{"num_hidden_layers": 26, "hidden_size": 128, "num_attention_heads": 2, "num_key_value_heads": 2, "head_dim": 64, "intermediate_size": 384, "vocab_size": 2241, "hidden_act": "gelu", "norm": "layernorm", "norm_place": "pre", "norm_eps": 1e-05, "positions": "learned", "qk_norm": false, "attn_scale": 0.125, "bias": "all", "tie_word_embeddings": true, "parallel_block": false, "init": "normal", "init_std_qkv": 0.0218, "init_std_o": 0.00302, "init_std_up": 0.0218, "init_std_down": 0.00302, "optimizer": "soap_variant", "learning_rate": 0.0051, "lr_mult_o": 1.5, "beta1": 0.95, "beta2": 0.99, "lr_head": 0.0059, "max_grad_norm": 1.0, "warmup_steps": 200, "schedule": "wsd", "decay_fraction": 0.717, "decay_shape": "linear", "final_lr_fraction": 0.05, "batch_tokens": 16384, "max_seq_len": 1024, "doc_mask": true, "train_tokens": 101300000, "max_steps": 6183, "dataset": "wikipedia_en"}
Each number is 128 + 24 x the weight over its row's rms, rounded and kept within 0 to 255. Layers, rows and columns count from 0. The size above them is the row's rms in percent of the matrix's.

# layer 23 MLP up, 384x128, rms 0.161, rows 369-383, columns 0-127
size [ 98 106  96  96 103 108 104 106 106 103 103 101 105  95  96]
[[119 129 129 118 113 155 166 136 115 123 106 101 101  78 103  91 101 128 112  94 152 137 134  96 197 102 161  90 100 115 125 167 127 131 127 128 127 141 141 123 142  83 151 123 119 119 156 143 163  81 133  93 136 131 142 172 148 137 169 109 150  86 146 145 144 151 101 150 152  94 155 145 146 125 113 158 151 141 144 159 107 159 143 135 107 149 126 109 155 114  99 150 150 127 112  82 111 124 114 143 104  86 107  88 129 138 155 140 108 135 132 101 119  82 151 167 120 135 169 105 106 155 127  86 150 120 122 123]
 [101 173 157 114 150 110 130 116 107  86 165 155 139 123 123 178  84 106 117 114 169  84 142  87 131 162 114 102 143  93 139 100 140 144 191 118 133 115 186 121 103 136 146 125 132 130  70 134 133 152 127 117 162 111 111 110 121 145  75 140 130 113 111 119 102  95 153 121  98 125 108 164 136 116 115 150  79 132 124 165 124 113 135  79 132 147  74 130 145  70 102 112 143 124 147  91 132  91 116 129 144 132 139 113 128 127 144 129 122 131 105 158 127 135 139 133 140 131 153 115 152 122 133 112 149 148 123  95]
 [129 119 154  83 139 129 142 159 130  75 125  93 139 148 113  92  98 170  83 118 135  97 150 135 127 120 115 106 143 121 123 128 152 145 129 134 131 135 151 110 146 120  88 120 178 138 126 184 123  95 111 100 113 101 141 100 126 107 104  89 115 168 135 103 123 137 127 104 127 112 118 145 164 166 196 113 116 148 135 118 119 180 117  88 137 187 127 118 136  85 125 131 143 152 140 174 119 136 176 157 146 123 115 131 114 112 153 142 116 134 137 120 141 101 148 116 128 160 166 121  76 145 110 137 104 120 119  89]
 [139 126 104  92 139 165 138 136 123 120 151 137 106 120  83 110 126 123 149 114 157 152 137 125  80 143 158 127 108 122 123 116 101  97 117 154 115 128 103 151 134  83 130 153 155 110 151 128 130 163 118  98 171 122 127  87 114  80 120 119 112 123  83 162 114 144 120 138 147 144 136 124 107 104  69 155 110 121 119 157 158 142 130 128  93 116  81 119 126 119  82 103 140  70 127 124 131 149 139 186 145 114 164 155 127 127  80 158 179 137 125 162 156 140 141 136 152 136 127 128  95 104 137  96 158 127  79 115]
 [130 157 108 150 141  99 130 108 141 134 101 125  74 112 107 122 167 150 120 156  89  75 132 152 127 149 103 130 123 144 121 105 110 153 110 115 168 117 152 130 126 104 124 117 147 105 151 122 105  91 119  75 124 137  95 152 146 140  75 145 140 134 130 144  94 139 161 118 136 135 144 157 118 119 155 133 133 153 158 135 110 143 157 111 169 142 148 122 128  99 106 117 136 123 151 112 134 163 142 151 142 127  71 177  91 101  70 133 113 155 122 164  75 111 153 110 124 144 111  91 131 128  75 141 149  88 123 152]
 [107 143 111 125 145 123 124 159 152 108 134 156 120 117 129 167  98 101 152  92  93 157 110 175 187 153 143 105 162 138 128  95 194 126 131 130  88 107 160 150 131 135 106 114 125  88 104 145 126 165  93  81 136 106 102 130 143  93 117 154  54 111 127  99 116 125 106 155 164 133 110 109 143 121 158 110 120 177 103 119 115 128 147 151 108 148 101 128 113  98 120 166 119 138 130  86 136 141 103 160 161  86 134 133 111 136 140 151 121 136 119 127 109 121 160 119 131 124 140 154 124 145  91 140 100 138 107 118]
 [112 141 156  93  99 137 130 154  84 156 132 135 159 118  89 151 121 100 124 120 145  78 174 165 164 151  78 134 138 151  76 162 122 125 139 155 131 102 167  97 158 117 111 141 168 106  79 134 171 119 111 134 124 143 118  87 116 137 127 141 103 139 171 140 129 129 125 137 131 108 160 193 116 130 151 118 150  85 103 131 121 126 145 110 124 136 122 133 161 145 116 136 159 121 114  98 135 176 117 135  99 126 107 156 100 131 147 154 114 118 115  78 100 115 143 128 124 108 167 123  96 130 114  91  99 120 141 118]
 [ 86 173 126 136 125  83 127 152 134 102 123 135 173 144 111 121 103 113 137 146 148 164 139 138 144 177 123  95 104 117 100 120 153 145 113 114 109 145 144 129 134 120 147 107 161 111 121 159 111 132 161 155 116 133  92 156 128 103 150 110 134  96 142 114 108 167 135 108 165 147  60 106 141 150 110 116 111 123 119 144 124 116 112 104 100 143 140 119 131 158  96 193 163 109 112 157 124 142 142 125 141 108 157 125 153 125 131 115  99 101 119 119  80 113  84  92 127 146 148 116 103 125  88 135 158 127  69 179]
 [131 113  77 135 101 141  99 147 107 166 100 100 135 139 134 180 118 128 162 119 112 136  86 105 176 172 140 134 116 102 113 179 117 155 147 130  73  97  98 123 113 123 129 158 144 101 137 125 146 124 142 144  98 147 105 104 162 112 158 146 112 138 142 115  82  86 150 184 151  67 141 109 155 106 107 145 136 119 126 127 129  93 134 112 144 117 120 112 152 172 115 124  96 155 121 141 120 146 164 138 128 111 111 145 125 151 143 160 120 145 126 105 158  93 149 122 110 151 165 130 123 134 146 110 137  87 102  96]
 [119 153 108 126 109 176 148  96 124 138  83 189 169 100 154 150 104 141 145 117 134 121 129 137 136 152 139 175 124 167 138  97 132  91  87 120  76 133 140 124 135 116 128 158 115  93 158 106 133  70 135 163 129 144 139 149 161 122 127 148 139 107 113 128 119 106 143 177  97 151 137 106 101 129 142 131 150 115  89 114 114 116 131 105  87 103 112 112 119 117 144 162 164 148 154 158 110 139 136 143 128  82 129 150 137 144 130 125 140 156 151 157 136 146 112 100  46 132 111 137 107 152 109 120 142 137  97 114]
 [103 125 152 106 104 119 151 193 123 113 118 141 164 124 174 151 155 111 153 143 126 110 128 174 128 128 146 146 131 132 141 149 170 127  97 196 108 105 102 125 111 138 102 106 127 114 111  93 143  97 117 135 101 124 105 107 116 155 136 125 133 129 141 140 127 136 157 146 112 126 155 151  98 101 124 117 161 170 141 150 150 138 124 130 107 142  99 108 136 162 125  89  92 119 153 127 114  86 142 141 162 141  76 133 119 174 129 119 123 141 141 142 130 115 182 145 104 157 114 132 120 114  77 121  77 167  69 118]
 [122 189 109  88 142 131 153 140 102 109 170  96 138 146 120  93 161 115 145 124 154  78 105 145 115 109 131 159  93 140 158  77 155  74 116 100 116 126 159 124 110 131  81 148 141 103 139 110 102 120 128 125 109 132 111 152 113 161 129 137 156 173 124 127 125 105 106  97 169 156 161 112 154 129 162 129 135 139  89 154  93  86 130 110 135 101 136 121 119 111 162 144 124 132 142  91 144 118 138 140 123  98 142 175 139 120 120 120 127 145 155 138  95 146 120  86  78 156 144 114  98 157 154 136 158 129 115 118]
 [122 152 168 138 154 123 159 104  85 120 129 162 142  95 135 127 134 142 144 192  99 122 170 107 139 182 122 120 130 143 149 123 153 114 116 118 147 170 154 176 102 135 140 110  89 116 130 133 165 104 125 132 148 144 132  69 112 142  94  76 129 103 134  91 121 144 107 127 161 113 127 154 112 134 142 108 125 160 163 162 125 107 116  85  86 119 113 144 110 143 135 113 133 107 136 136 115 144 113 173 156  92 125 182 131 112 142 120 119 141 147 126 118 125  97 103  95 101  95 130 123 136 136 122 103 141 147 191]
 [ 96 128 107 124 110 138 138 139 150 118 156 143 132 102 153 151  92 128 134 159 128 131 101 128 139 107 121 122  99 144 118 154 131 141 143 108 172 101 185 122 134 122 150 122 134 127 161 172 121 137  85 126 123 144 157 150  69 155 142 108 152 134 160 127  94 136 114 148 122 149 120 104 132 139 159 134 115  69 147 159 139  93  77 121  94  88 116 133 102 157 123 116 101 111 135 160 150 168  92 140 141  99 130  98 126  90 146 133 115 102 116 100  92 122 142 103  77 158 126 104  96 172 101 122 147 132 175 157]
 [145  84 119 126  93 151 133 178 158 131 144 124 105 140 135 158 103 111 173 143 135 114 148 142 181 109 158 116 134 147 108 104 127 131 109 130  74 115 117 149 118 153 171 104 167 117  97 148 126 136 124 143 130 110  91 139  97 132 166 136 162 136 122  80 117 121  98 110 145 100 168 161 147 135 115 163  87 133  78 133 145 104 148  88 114  99 137 138 125 121 104 108  93 156 139 164 117 116 126 173 111 118 147 100 142  79 109  97 114 168 105 142 166 110 128 146 111 114 101 127 141 102 141 120 113 131 128 170]]